{"hidden_act": "gelu", "norm_place": "pre", "parallel_block": true}
Each number is 500 + 25 x the weight over its row's rms, rounded and kept within 0 to 999. Layers, rows and columns count from 0. Numbers have three digits each. The size before them is the row's rms in percent of the matrix's.

# down: layer 3 MLP down (transposed), 640x160, rms 0.0589, rows 185-266, columns 0-79
# up: layer 3 MLP up, 640x160, rms 0.0927, rows 186-266, columns 0-79
down185 011:499468498490469534539494531554491461534517479473492491511543469502525504510496539482469461536498505513480457514523475504533510515474503507532479508466495523515489478472471475547462520490506478496546478502483515506467499465428550501498521549
up186 029:464507493515477518455511538490480517406508499507491516505462490466479492509464468477511510512494517476501491510489512504536491523525513541551577487503517532531448470513473481448499480525486539502468488441511462549503476496490512490515491501
down186 009:509522462518531495460476484493516502505505499489493476533470512511499475523473497511488506491469509508538510491499515498538441490467489507448499485531476487465493509485501505495495542512532548512475542493476507488449503517510476453465506446
up187 020:529495508499463464521478507521491508507497570536510488485520479501512469544493500504519506498553553520464540481534522524474503527515503470491516511520543510542490541524470517479564482528562510477489495535486547508525504481535518478507493522
down187 008:495515524489490490522532521514490549540496470506488469547528471482524454485469550498509522487533458483462488507549476509504519524513528454519489479518515531517501474530497469525509514490505475486510502468462500517486531485476571504501510538
up188 163:526468491508482515527464466513442491500488471469487531470460553533478493540529472487524492467526510507529509488488545497486485508528476548495527487480514477486511512505508501506490497483503474479501514522458534507459532513493444473544527501
down188 171:491498472534504493484490493426536479475499507510475499491512494466523479482434519523508470567467481512512535485495481533476503496522530478533515522521460481474509512507461527494483504500512518502518492532539523477505449526503527535494464483
up189 183:543460463498503495520528511505465529499481494512530525476512560496521479479463486500491494531554476453510564492466492487514475540452500473501500511544484498501523567476503502519469512475521477500452551515471526526535550481535457519510489479
down189 194:451476477497489463527513516573497502496481494503537499508490525466480512491527480500492504524459512556448538520517587494500541502500449507482531480430457494467511483500506506488481504486494562473540494480517493505521478495511502488496484516
up190 117:526479506525546487468529443483448495481486530513511509509499545521479526497511506570499545469538498464485507475489574472498460512464493475486496506492519450526489524482499497515506506502510497480493547493465470481485513483560479496488534486
down190 129:481518486485482515505499538569556469521548473500509494496529494489523487502480506481528459524465498532499510551533451524448555505521509518551506490474499526493486415506475495508477493472527516520500468516520547538534501496446543505502486518
up191 187:482477451495467504507474536515480540490549460489476485528501508510518518571505504503532556553511475527479548499461499480493470501468461518495506509518485472520454516471447537501466489465522475535502467503485483463492554484520494534500508456
down191 167:478485465466544491501488482470549496500507521487503566499510508479501499478485476489482451504502491469535527504452544476411511463504502517477502511507489465525494492504531511528520486478495474498504488482538464494508523529486482521529525495
up192 028:486456508497464492492483537475537473414494450478498511500511505486499479533475492460480498484459502476522472477488495505527502506513490459515499484493487550465463503520474481524492484570504513495486499474515537520504507546484494465495494512
down192 010:493519487475484492451519490450498550487500493504490468496503517490473500468504455477499523494537475493518545460495506458420480497529534508479495471545492457466500518506519494489524475532499514487477517509493507457485506487531478500474476481
up193 159:517476480469483520518490485505557452499464505530541515509437549503485503498507515478558493457517523459487521474514491509478469465508547522512498528466503481528435522479522526479505528500492519526495517529522518479513550490509480467511546527
down193 142:516483473470477504485476508521469487560518497528470494558480478496460469519419514508486522530502510465489511523480515488433501463512528455509498519490498501493520525467517501523503481540559558493524510470519494521510474494517487517480453512
up194 021:542542497518512510483489481483514495481531436473492513527477457494493515476487484522519513508464505484470498526530517493516485483493501523506536498505500437525465472509513527550466510535497518537501500458479437500519485477470552478530499524
down194 009:490518487497509484522498478554532504511486523476483514522501459513517448523516484439539486523519517551516493493511522520545475499513482526449527564535481513500495512518529500498521490516503503501479495519498520461529489484509455498471531487
up195 146:529449489516558470521501541452489462523477489492536491484471512486478441472498512498527494494516474450502507464494514475486498525476506536519519508491507510468506512521521505518512486509534485466498505493485478470524476502537489476500523494
down195 120:490544409498489512486472467529519485525513496494517499516573548531523512490468521512503472496536490514495490512481470487437508489501503491525485484491499489483483456449511481510490504453488522518520530557542526527509464505484486496488483499
up196 179:497483457480495489470504513559481523485512530527503508530454547459518443491498484559485507487497539505550574472476519494493485463489495488503514483458481488498483534513474491516517519523523472539529508492531508484494516502481480516541520503
down196 168:486474485530480497547517493505513486506489527472492430528467531503546523510515485495495538525452525468511485495521483517479481474526506469485477502516498475469496523508484485453470484524546490497495478506535469519501497499541498537489482468
up197 025:505531499507481480456452524482479507432511510547471496509476474469507489512480467469498490525549521501487506502493509544522484539493500518486474506521522486565511494502457517469525503472518501492484468490483525538502467498527520465510476495
down197 009:526504502520478471496529505532531521521563507485489490507550499540496464513476558485542485484541499510485504517536478530505478532489503495495520498503489506492540561502509537528499481485502527520525519525482536476485493488499475487510525510
up198 020:470514502508515502505505478482484510585513556506504515456543502490500471530471496517544521474534572466490566485517494506513470497486507515519597471493518544461522501550510482476489482454477509515470515467507446481467450510516518511514520496
down198 010:491476483458481501500453494466499500531458436521500494513497506492481522494493472496474498494460501478485464481535519468510518485485486463496497456475506501490440499510493480508508492500498521463469468521473488499512476515453491475499475506
up199 021:480509500526526540458551506495498505410499458482497499502424472508501527456529500531479460503477466487493521509486487503530519512493497538491424524494538490494477447504529534542442538495491506508491501502499485519516486472451518510496485496
down199 008:502523496503520459474505500474519489494521533520495544517481497521467471558514522568523490500488525477510478487468527508547483492442475451440541512464492512469485521483507526483472443520489552508513493509500493493529464499571491489501515467
up200 019:497471498496464488471467563460516509474518575507490508505500522484517448523433466463497483466476466487508496477500522529500483508459500467505536498490527495486468488502464500483411470517486513479495524522504458522481515505480517486485476482
down200 008:555511464501484447452492473447536545523540507516496494479508490516512476460481484488560501520520485523512509487507516522461461519514490514501528423494515491502490501460527530491511506491493494479475498512470505467439502472484478466527479484
up201 022:483461508448457514461556516530512493464538444520517480500492511491478507476494493467441453523483484488483469489472509517504538511529496489483457506486535516547469506508497559409519504520476498481499484524499541517514472526496495443502476502
down201 008:490501512495531459484545483464509511499504493508518497492449525489461477497513543485493509500509487499484530522462455483500472502487522499500471548518509496478542537483479473470491471532523528503515520485537523500470483495473494519498504502
up202 080:492493498487538505516517444476446457522490540524502489509485554494452514460482510557492516493515486465512510466488554484505456497497484502467485488517484491521503519482518485500490521511454504506505526482475446476469480493567510503509503475
down202 073:497500493506476520508492543557555491496502467496494501473523473495545513507497521476526468496512494549481492522519485513488554511490511518517508490458494532479486440499499522509485481483549510490493494524492561547505521496422525512514509527
up203 204:498543480542511503456476517546517497493523536546516465458531481534480512531498516510517509497499516562489494492480508478496497517472478492479512505524479502490486516474511495523489493483505482561518445497491453501511496535518513486469495464
down203 177:481530443470523491525508506535484497505484554519530502469476491530499503491533468493530486494508510506509486491465539486437484494493514525476525439534501491565498450487530509507472483485442504544491498521507497509504517501512498517388499483
up204 023:473466503500521536509419545475544491455493443464502513495511562498485514472474511490500509484445512488587467516500486497515481482483508466504510488491464549445512474490514464476476503522474489491488518501514509495479510539486472512476516466
down204 009:505522494495476537452491481505476512545512512492534519475507534499481531497535454453475500533509505528545514468478534451454496503540508516508479483507478483489494530505486499502480481567500518517513497460480524469500509486530492529508477491
up205 023:507511493504499506464504503479493511618515501478477513480467460537490502524467522514505499478507497498458483489494491496489467477482472510509553491499448535564553481489494543506532491511541499519507486455508441501497456459519534509505538528
down205 009:495487569509521498485495519482532497516493508512500524510523505538505454551520508497528482477495501510498495510547476551523510479528483534513533487505486495507488500530521548501506531485445497498486520542512520536515508528527461511460491484
up206 150:467497481540496509535489498478508473488496511540537495504523486515472498485541503516486489485539536510494522485487526480446519496520509484514509479517524528524514495514485488485532493528526525500574481492452463494455486509499521458499530515
down206 157:490526502529491534511510486524509455502514517513518492472513568477506497488479513517517506540479464484483495512472491496455458523499470527497484540484505497505481471488450529501505486505527484497486512477498496458514563517489463496452540472
up207 151:493559423508498519471518520505487448492519457528501452475514547488543497488474514518485540485484549501485520488519519517478495489531528518483471508469500519477501520491474493482507532542502473524561468506488509485453542481515498460529501497
down207 154:480497479520515522519521485531515495525477477498476514509481512513477479517492464478454524517478516469512527493501489544334522487539523511491514524471521495486512495486489535502497473495543472458515484485497479442505496525512487525482501506
up208 169:480450486466510501497491480511521485509484470527504521502466480527479535472500496574539560445504489482485526551455545492472489483530531573465517508506452469476492489488477527527482530485506499490526489500490459492506501501482477480484519469
down208 158:529481458490493528500493478469455552505492477507500551519560493484499493510515530473475493494469505500496477536482497544484485495527476475531481433506479522501505523507506465509473483498544492516491491479522504488532476480533454494511493468
up209 028:513506505498556487494498490505514459484512488524512505521503524520546511519527539545536505498476487501504502499505508472470485453523499500505516495511481517445523523490493465556518482451480507546516510498469527487501523476531516521513557518
down209 010:491482500521534492543480536487480437514501505522496487501482473527539485518516503490515478525460499495492481482541445553526498470497486548523494514526482513492464475482494515503481518513449479497485497505476542547513542497492523482470479527
up210 023:508515495522501517502513494511474486603518491490479501479467511506505471504485503504552538503522522511509504490521489502495482489486493489555614498522531484451526505493471519611516477541519532488483497485499453520502479485495505459509501526
down210 009:476524524505509509488484507534529497539491507518486497541542452520507478550498533469507503530487522504483487540524483527514508517503527530500533512524499507490494477507506497549506535493509516528521492491435540537484523523518517513484538507
up211 023:532494506481479459485496535504504486457542508486505492516490443540535469480485490503491471526461511517449454495466504512477473471532509514503408499499538519443505513469477450507497521512512481511504468515475543483499500458494524457509518510
down211 010:483500540489536448448522483523500468489504533500512482483461519512499467477457515474542474495524488513500510503487448527475477514516503501499501547543483503463502522503505510478415491495446506484485520488476503493450550472483471503486491523
up212 201:503481468511474494448558497517500463494460513442494481511489539459506455506534490506479521531512543499531484438496519490490500550509520462503537513471488501510500518513491499457510509515468488543508545486495531457472502440499515502529540532
down212 162:496500455493505516508472538517516514513497502525473520510487462484490490509535500472515533492491508527522517515497502527454522495548476484460459513535517504508516499480498448519503498519516478475532460461467500464466511510554491520477478528
up213 026:492484505499498479484511489507506496499528491480497494497466449511500528508480501521465460484491468464443524493502501487514512499490478474484511518490508488525463458521507549536513505501498509510509518466496467507518451446508541474509519530
down213 010:522504476522514423482502483462530531478480500479496512517447468517472473506521490532521526468499459475501516485484505512511468489478464459481509474475506522483493522495515513472549470502488511485448503535532498490534484485541432489505510474
up214 025:535514494486495505528500490497501492427499538508485486513532510501483451468487518511514524491513528519599487504505506499469500502468505471466532491511514476431515522496527519480487510517506495474484498532480423485491556512529469510487501447
down214 010:505483542462463495504499503533486477513455451527500525499535525488491543509472516469465498542471511495486488516521494480529517518501488533541490551466539487561497484518470455488508517480520464491522467444454492519481502499471554500517505528
up215 021:536483503522488488515519495498480488473487592490501487484512528509500455543492505507525504475519514532480522482502485512474488489501498516493478540522580465546517544485486486521599484492528498476508513536484487485502528521468477544488471510
down215 008:497494535452518488489521521515551539512477520539501511537520512477538528515513516490507532507533470472489487519510488485523515511519519473520519498502553510536469477513516484509516488490522502483504484453514468552510510504515567520539509561
up216 016:506545514493494437496459501522489481556542565547494494521535505476510514525493493509513472509498551504532496495488509507536483535525509529535490471501524555518511512510471487559441497453484513538496508460482540512502496514518529516514527503
down216 008:513517479521522492501491500514483504475521457474511444503442503522558506481496504507519500534518469469508505504512492495484475505478538496513461519521492511462551481480515508546483487471503488474480557523506504484491498494499477464471510516
up217 019:467507508479479501468471528503499525494521495525477486472477489491488530472506510492432461496552465495535496516519517525503522520475485499457470498479466494467515440487526555498543539461474481502487490494518499522480459463519501489489535473
down217 008:479489507509466488491533516501482494496474425487497570470475495552444482542505562494469466500479489467497491512491469478510507495478451515507498506427467509479507509469473532491482493501500528531540493506463516503526472473457488515499529502
up218 019:494490486507467469515484501520489513428503579503510494524499484482481472567464491480505498485504512503472483469499494510476473507537490515506520511511543570554497516518451486529555459520523504471493488464513496520505506482526507495498485505
down218 007:520526523474507493474501495466498521517486505531498455507506494498514499529506482526519486457501467492479546503512503553517497506540517461526507464557544477496506444532529509490477532459502498436489503476528473538464526510517516471490474484
up219 150:479498419526510498517509484510552456466471508549481454454484550557493495475476510510485510528523523504509498484519517514478490555520514498534518496495531529478535522481511450521515474493525515526542529478457489495512532520507487466496490479
down219 165:486530461486492509500531457556496531513507496506491469541507541528473520511522466498497545520500499465485478494490527505365494483545555544531504469480501509485513480491495498491493461523513483480492490542481491519495539516500505515514505489
up220 022:492467517466494507495564488527521507463497496468523489515540532508497529478533501491470464491493451477460521488499517502498549515494503480470460511477509439526481493529535539435530513513476472481514535554529573476502505543510491470480432482
down220 009:507493475511482460492519491446529558494472516501519520477483530496460504453500493529505526484493480488512503493451484449466499512501472472518465516473502500504532509460492490461525471482549522475473478501556469471490494464473487531523511498
up221 032:500537502493524464508483493513520472579516505537485497528536498485495479500483519521546530519502535492531505515508530509501453476465521508501569475507506520472553520486483460497498492474484498508497482494463461479471484493583517502521513476
down221 012:501484521504489521547480522549475451522506480501515515499512487516509506515464504442475453551491529536490491509540493516498522527490503552519470538511515492517494480533486484550462528502484466470525488496473517529498505481436522491477507549
up222 145:510488454535490508473464511507486463506509484483512480490544528470526555562499511493523504491579514499479482520457511491516505497505521492461518517463488474507485499536521482504517512477523441549453482445514482498540488477484508472464481482
down222 145:520487494445494490499512488486504536484500503505484516492457471501521476482519487572511503491507471533462523522470480516564477484453506493547465483520511521537527495459497480500497537512478510452502515485494546509512508516449446516491529477
up223 197:511490453473503501486471500476483492515484533494498469501505512507464547503479521513484530468526493509518519491474469454482521482496487486511474513523520507506450495471517508514510497523494481527463505546495519526506559488540524495496507503
down223 239:524500486500489489495499465543497471487510523512509481528462502532431502486475464500530515440475482512517507501517537477451550501530518517519537487497540502518485450513514507521493506529503496480498510516479504534506487511471492479494489533
up224 026:468512496511546521504517510515514496524483497519502511510523551504485501518522524529534531485502520458527520502517518493495496488501539495498558487491501493541562499538515475511506477410453502510503536544486442474487480511495494554492497483
down224 010:485482453506488513575472498470462498505489459502527510498525509491522515527535490501463494504448515510502468482505505483529515504487513498511491487479499492515503447478488489551519522508514511519539464524494515520551485470445526481479506512
up225 018:496487509498437492494467563456498519434493523500500510471505502527499467493479506485494493468492498495499478491477519495487508503480523452512490491494538445564474508506514483538443487510501507469504511560507425487507542466412494531480482522
down225 009:514523507488491483492505496426477495493504482489503494494464532451551478451462500480533539505499454510517489481480518487459467481516512482526517449525492480515531488466515522508467508514487507485456494493516451478474540506497508489525496485
up226 018:512506515479491485515478454473493491527494505503498481458518474507510488482513491497508503509506478562488484510474509491484478470469507499514436487485485460478548523456545499511569541510524467514517483513479544454483484474506492522494495467
down226 008:489495538503496506535538529563490487511461528492518539476474492493534484515458538474489492532538496521502516519498478466462517502513483514506485560473461483528504548505488491485481538490511512483498508490446481495498505508468493542551527550
up227 121:551500499482498526495496502511511504499504520480511484450555559472463514502538533455494499488557490488498488491490492496485480472551541480528542472478538471493496501470504506479524471460531477496461492489473509526558486486485505502498470519
down227 102:469485576522487462491530465454513505533497474516495487509482478468507480517484502493534498497458547479512541526495518483491495524488492534509508495504552496534478500538509465541464533529524520509532527499537470492448492527440493517457499470
up228 023:482521480499521492510463487503529511499530488489487505511531470518464516453463504509509512501467528449520512508543517500501472489475493501477540470500465503569485469533557493524423519497489490527495521452515470467486476496502523475518506498
down228 009:517500473518472478547442457458514496542509487498549489488500520471485500508481447444522508489466517542498499472511513480530486493510468524503525543516460522506489552504530467480538487516521525518478492493501528480538485511487460482490493486
up229 031:526510509479512490551491483501515473551518538541508509522557526512508469545486521517533515496502514506534497512499526505477463482485516474489583488496499517500552554484486481515541473496491488516523497541466457487487513501568513546507518482
down229 011:515493516489483521559486524518470458513505482526504513493501471504552490486494499459494457550499515532496487471539475508505525496485481519545487513506522489522475476509477458519481522500464433457501470498492493552491517483411517492483471541
up230 024:493488515494518487523498490491529459488514431488506494505521508495505496513485529509512506499478477496517487505487483494485488464479484485487538486502499538409530514486481467482552503487502488505489489473511565491485533490579495459499549490
down230 008:483513550520517534506510542485463466524482529506493514498503518538483566517486491503484474546503542516484527475514471495447518535511501560501494547530486484488492536538486524500480552526487501493501512468488543535504509530523500560482482530
up231 019:510489515495513482528428514462523473374509407511498503529508478491509500488463500511471473505456486511538475511476505490475509476518504471505401502503513504526464496509505497485433513515464484511484497513478524500499525486459503467497515491
down231 008:511511528485504487471564484522517500517514527495511544507489523522523465480550504461527513532537518529523532461531494474488495511516480530511529530526488494462501564508510513448484473527496516477494512513458532483463518530487480554483519511
up232 168:529533486531509473457536487547471532496463458522519505527543530523475491524483519475545504507494502490516534444521461513503482522497524502456476529496504495499494537494523501486482501498512526575514458504509454532487486481522527524504538500
down232 179:507497419464499559513489495460537469490514504519513492498518495489539460498490503547509483488543480532474511531522535523477520473517493488531478509543522495508476440504492523539519519475517493468496513525487535463530565499490506473531457470
up233 208:477452479532503490513488464497484531490486513494488478495472516500485486515494465541474516521511490490509497526465520493485481446442449513533548495510517480530488475502509471516499479496513464482444538523520523507550513494513476547448511471
down233 224:507494467469460542494461487513492475472508481520488480502504466507500502482485467515468495538482489490519491554525543530454475479457492512509477532524489466513471474492479493500498498486487522495464539469481540472490523536471479522481519434
up234 018:481493481481472532484480541529506543486472569507503515462497543489466470506537495457474543507470486502523493521503518504498495509497532520469521510488507508457507501492489502394532465500528506459531520542516468542500471526456487518484491497
down234 009:496509462486502503489502490417488547528541539505534496499542533465542515531506490451512490503474529516510506473473527505515477499521523505502550492500492509535517512476485469523466470534507518526535457474504527529494505536469525485508471459
up235 023:523452507484491550482439520508513459548485499509514493506512545495469467468513493488498503506446519519546460504479506493515519508511499460516483495487562462426506515489521544483520499545484496492503505541494481494489457539466472518477482480
down235 008:528485474473527483493527498525489542484495508501535509503498509499512525495556529460488508545533494511520497512474484440498474502522498509500485506541533503531498537506500482472486479552538509523536445487519524490518514491521511502512513479
up236 028:531531499496531458489507457522501486525525562524510486542548458511495479492523492527527500515516544513454511487502520512487476517480523517490471496495509487502526536492523471538510528451510488523507490489455536454490499487551512530526494491
down236 010:536501523510489494532479533561488456493513452516508491512495495496518534493455491523499463494506507543502475518540485533536526530502510494534488556482517524538505476544500501513484511446481478466514511506515478517558517470454509480523503581
up237 185:520503487453508466499507555511522535523482507499518502497553536464448516508523512469522502482563503508539533524524480481489503493504526517511505492508522462494441524517533511541495472444495494554527485524520468543508486485489504473497522528
down237 173:467499591487506496532503468526521488517526538485482467518488469505514531513438480519494506522480508529486454470478538573494506495502524467507506502544509478513506518485470524493466518546497482484500541498466475472490501484495475487537494468
up238 165:518518439498507475463491505527449497527523506504477529485492505457485565529472510467522472531509512510509509467482527497506520511474480508460504500485488453491502528513462499497518505503496523505462510570487510495486493515476507501479537486
down238 156:472474493508514479514496509501521498471512502513495538535478522509477479451508464488508547438447455498477521529491481506444530495496487551523488487491522521527515455505535504503532507537508455473476490488533503498523544515472482516506482494
up239 016:512528506499518484465520493444491462554509500484478504488499520503508481527485544507515518467495490543552494493500477482494469502462494524506533494497456491547556517482494555549513493566520491498488493434500514547485547534505501515502514504
down239 009:476484559497501520500534579478539503509467493516475542518529497514491497542507484498481481535487499483485500487547489492467532487537515545529534516481512492541478499519520512531536507449497486487511521497492498508525518517532525537478511518
up240 023:479529496503496491493540505512490541486494525515474497455474494507485509511499526514485494489556460508502507513504498519472478507474509537452533518515469492589555468494499552542517517488561495484512497491501497516489497454560531491495530492
down240 009:473493541526491532506506525503503499535509469511475552491525497534482441563492512504502465475482497490481500512506482514524546508489478533507539513420487486519494501525497507557511514478495490504533507495481498562518467508487521523518528529
up241 019:488475504492530505486437480506504513439480503488503497482498524476496525508516538506510520499489474500506483541508511490491484449486492502510535500484470517576542486455504506497533498467503485499529517499501494503492456480525508542507555495
down241 008:492493509537500527524481523489525494531493532485499528503500445533505496577521508495483457512511517504515483485485449518509493499487465498502491546487483499510474505470495492527540508499473489546557508534462527535538500498497539521507509507
up242 131:500491513488529497503511451496469540496523519554545490503542523484510534481555499485523551509543463480491464523500546475495484475455522492487508495515494467508448532490490523475491478503497505501450487517505518489527516425536508500455477486
down242 168:490511551498474550532501505513529441507513477492455519511487489531478512493471508530502477504441529503488507480543468548438507511543496481531517501493493558520529458499501477490497487530516492477506531516527503490454494545444507505538522507
up243 020:516494500504514514519450477479495480554488473458493504494486490487486496491501502510517523509443469520462480516488493456525484441505496500530553483490489467435512497470522460479451497558490506508508505451482471502492473484492501515506518503
down243 008:511507482510505511526472476488512478476501577475535491515458482510540506533514478504501501542481526548526535480496515534502469469499508507491524518561458499514493515471494500474473494509509482495479500518503513518483526516545467499462502447
up244 173:485448457486511494507482501479528526500511519512485504512483527538498515509489521537502531560547485507488540511447524504483504491460496487531540540523492506498455484498470487526495482507544496505496484501496468499509506490491484533464549447
down244 173:467461472453527493510490476464502509527471526464488558505486480509477506486520485534469458519520481481527519499481498462510468473497525486511495519500468435508494475481527505527523502472501459471483492497499508490514496505496472519470527474
up245 018:549532502473476517506501446503494503600505519485499499525508508515465528488503537534470474493479488493492511519515497494489524511450477506458506500474526479540503517507523571452452492513491470482505506489505448494505515521492497532481457487
down245 009:524533534502510504560503544488545562479466502488514543530494533518520550485483518519493492544517501502496508498491535497492499529514466514507531541495558513552547502524519503489535535491525497508504476479581487502531476512519485502512531495
up246 137:540498489482500501478518482495501559516522539518509495495562513463488536494513510489468527464545520496482516481453480529482498447503533478510488469512540496503463485494501466475516507475516481460467486511495486507549460485492507513452487540
down246 106:494504569526475464527513502532458490549473505491497474525477480519519459494501533474508482509454517480535487481509509456500530532471512550533533499488522522528458500563497504519511523477520490530543465501493486497449510553514506506490473442
up247 022:512508508512499506529447471503496523477498494474502489456495467485496541466521526515479496514506508504464519533520491491512518473520479521500469490501475461448489474469538492476527537512530479505498512468529535486497492462508514472512542502
down247 008:478512518486472541525479509540506528494435496476501512497434474496475484504489535523446494483516490499476504507438470478491512513504485480492471532497466516513474532528461482439485494511488547508483483509427490524515529511529479510517522504
up248 020:476477491484465531520460497523501542519471498483511494439483515484482533495526485464463498505490495500480480507521511485515507504533505475518503493482476508639486463511528519480505492559517503494517515494531514521513477520488497504484491496
down248 009:507526457487487517496519476504481553521511492483536501474470521494498468507504486498494524506525456509518517478446489447469519479515543480491484484500453513529536516494484492492500491535552519493499506536519476480476484496497492522525486479
up249 164:544512475502550512518533486530454487497471455493452503483556518479475522506482489505530480503485493455501528479515497466502476531469531550455483519512480483489532537498507492487510509480503509503531471485503498526526497474498485492459531491
down249 178:480517498490510536525506512479533527496530495516517455541483483515500497489550499497473517501518543544549526550461532517540483485508479476513533525503521472533483447512504499466491498545506462498483542484489538488464524491516486503515488505
up250 016:457448503491520539426410502508495471457520571513512508492484501525491476487480493502512493493470512517488518499483508504473467511467513508504485512508530504519517517486497506524535479506521506494501519484496507517478467468496509508508521519
down250 007:505489507477509455449472517464461468526528499529503495523522504531510456472509490471505469481484509529474478472507479515505467496477453503499528467492532491492440540508480509471466498499435517481467432514484502546474500533544469476481469506
up251 018:554469503508506484504521526496522497514490464490501483518512514461496481502513539521515519474492459486509473522504517484467488465491507452471531509522546439582529474532489465529491499511532524516541518555486554497500497499533512489472523500
down251 007:527508494528495488479510519494488532548472519483485506487489500473509487558510470444491498494485483534500470452513460486469505480553500554505511530503490511525512466481499488511508506494505449502514505483509531480508475511503494541469545502
up252 026:471465507492488511482513487513489466430508469457515494478470479501494489485494505500503509506468520513453507505481491478496498482519485485530512509514538512431481490491486488516530491561502512501476477457503516516514467469467497446517528544
down252 009:485509552479566481494522490511510498509463527509500503558451470502487481541514523492503539513487473489508532489476465506519484494522501507488483523559504511463471561501495491457490513514499513499489526501448494514492547511536507535455527474
up253 021:510531495498513510490457473495487521434461541523489497493535513468474497490500489500527537504534517505535499512493525498480499511444532480484550491501468454462528500498514543463447497445512512488514524511490443486494488502532490560497478479
down253 009:510467474527458555530489540485463494514521464472528511482523493479527511525505506509470485488468517517486457518503522520536504482502507500532479489464508501543533464496458476551511506500504471521530487511494508522531473490461522479498518495
up254 020:479508515492496510466497534496506482447520469527497501424474505497487488490494522522500481506505512462471526527488519514490487483492532478491523494516521526444559481509473478460491488444491518532508506503465482492511468448553523508502514503
down254 009:490483460517505483543484502500454489514500480492491531472472481539465457509501520487503468514491484489487483481484454495509501489463460511456461474492470496478506489458458491530468508535479470517526475490479533498519444443449463485467505516
up255 167:481482501525548481501550435548496491501501499537538496498487528571453487492504504503518531485519527517530509479487528498448509468511496529498532462506507488512526501484494471493502485465516533492522539530487481508480488521491535483486508514
down255 233:474478498513458479490479516465481517487466535477487517491487469452569457500456517538506455527483490519475489495499467505519484534527486498518499495498511550473485499499481543513462530504499488537501500500510480465521494491525473498545486453
up256 021:572510506480513485501513467489510476591542497513534500588515479512547523508529497513506496506465499514474468492521508484478509508501484521496490485487496534533495547492471485503555489480444479525503469523486545502515519496526516493520523502
down256 009:505524515532542493553499528515508473471490518479487498514497487526528512491503526513525492534499511538501508499536461543490499504519537541507476566554519515498560461499528525485509527460491462522519529516529507470511547468485511491477499501
up257 031:506539494494544494530485472528494514548479509539497506486511502499492502525549527538526536508541491518507520528504516479487467476495540508472536513507477486481557510485506490517522494476523511519528496524444449492479485489567502538501537473
down257 012:522471477514497537568480537583468462506507464499499531500521484509554501546503501497488464520485526530516475501540497540566534489487496519530509520463515513541496467513477479545480527519492481491520468500515498542541503498453527505529488538
up258 027:532524503493522442498470504499499487538506572528493495519531483519533474516518528537526507505507538513514535503499514500479459478515516535483451494521498530501551554482490439490536485505503490513501498516455509483483527486557507550516524490
down258 010:483482529479493511533484525541498462512512480522506488498536501516539510493468508466495463527484513504490481499566489530523525522495517501539516509523523494514476457526525487523474491467464439440509495502461491532475535488468523478500479549
up259 026:507560491505525503510495476507477518592510521537487502502518499497490493495478491515534516520544545502503491504525503525483461502482521533477545493519494482561544489481500507473585500431515490520496484474481490487492503494564524513504513473
down259 010:503485513517480547560474528522524491543516474521500512503531504510525482543457521498488447508507530524491476525563491539554533525500508536516514535470503528536505503555489496528475540483499495490541513481523513525524494503449524507520501532
up260 158:525509485487503516491509493463491485492463556504470532505486479505457540496475494495523501490517529471523478481510596510472514508514511472530497503549509516498510529528497518517521467544507475474538546522474509526483476526485447452501480498
down260 143:482501488530511538526476487502493530471496525531508502494557544533544437477517497497507502492504462535521509486464481527501449541472482530517522535460442522475463497491476503502514562477491495535486460497496504499536532479534483502457513481
up261 019:510485496509490509543511490516488540408469493468503505530522498477500496495501474483536532513478509483467478498506495507503486479524492530539526507518488499498460502499471479537597475534515491475497507491515526489494468545513502452514471497
down261 008:533497484498490556476475454461531545537500519507502467468544482478490442490502486494498479460534532531501504497473487540491522521496482514492494498532502504489469497508496471491498500491499513487483494497471498510441515539532526478497504476
up262 026:513499501504462459504560493506475497471490491510512497493491458509532473544521467482506501522524538489405520475510505520505501497546513529512489504508520507549483535503453417491561484490498507500493462528466563500530482489527512491514461513
down262 008:477479497468538508504500489543522492485492506502457459539505480459480476464474513493503508485533473470486502503513476493518490499468546470472455477557487492491486473503503486510503504500502460478500532529485451494466524452452559493489500521
up263 025:535512498514514500549499465483498507505453538467510503482500480504550498551516528516543536481519503514467501509495498458485518468505498469511558494485490498507513522467494511530513481492529516504516513505502429495522538459496495578508554537
down263 009:494499535489529533530508518548487487476477524486524481536487431484557521525499494535503517529518491484519515506510503528504506462537529447518485500520526519519477483500505504501525527521472465491473517533493468562551529496512555498518480477
up264 143:472512497515508507495533501546510504511508479534481473471507501548475496526521457492505554440518527513490481493488536444480519501509488525496502488499525493479521501510497471523492493497489497531491534533481520505449509485548533477485455491
down264 135:483483482470526507500501487493475505507494533472464556470474493503539443551498530516516488543450494519477507543492462517460477501530456495488496458488464515533488506457455493479496533483516505485502497493490507469557500505449491504507526511
up265 021:466535489508495509488579549526533535467496502513490518537474495509485528504510508489460502503513473482535502508505516514505510552488514531456491509475459545546486457538497541462495514485486499475497487516522479530514513498474506507496455502
down265 011:508517519523508514492520506473522516523527505506509553497506529505502521564518508522526512500488514534538532497503537500527517504505533511496524524493500515494551484502519520525513506525529543572542533504499534510533498492491513512517520488
up266 022:490530513497514511476557517460517482479535471509489513498517507484507463506451490524546516471515511466528519491494505508508473523473514500498610478502505475460533481548488538451457501472470519516475497480487430495489494496543533467502512476
down266 008:512477484472476488507499496499485467559462446524471488506487476502478452513503467487493487536458484542486482466549479477514505467484499512489492498459479498498470465490494473507499502476505527469483485488434528485496467469440491487454487493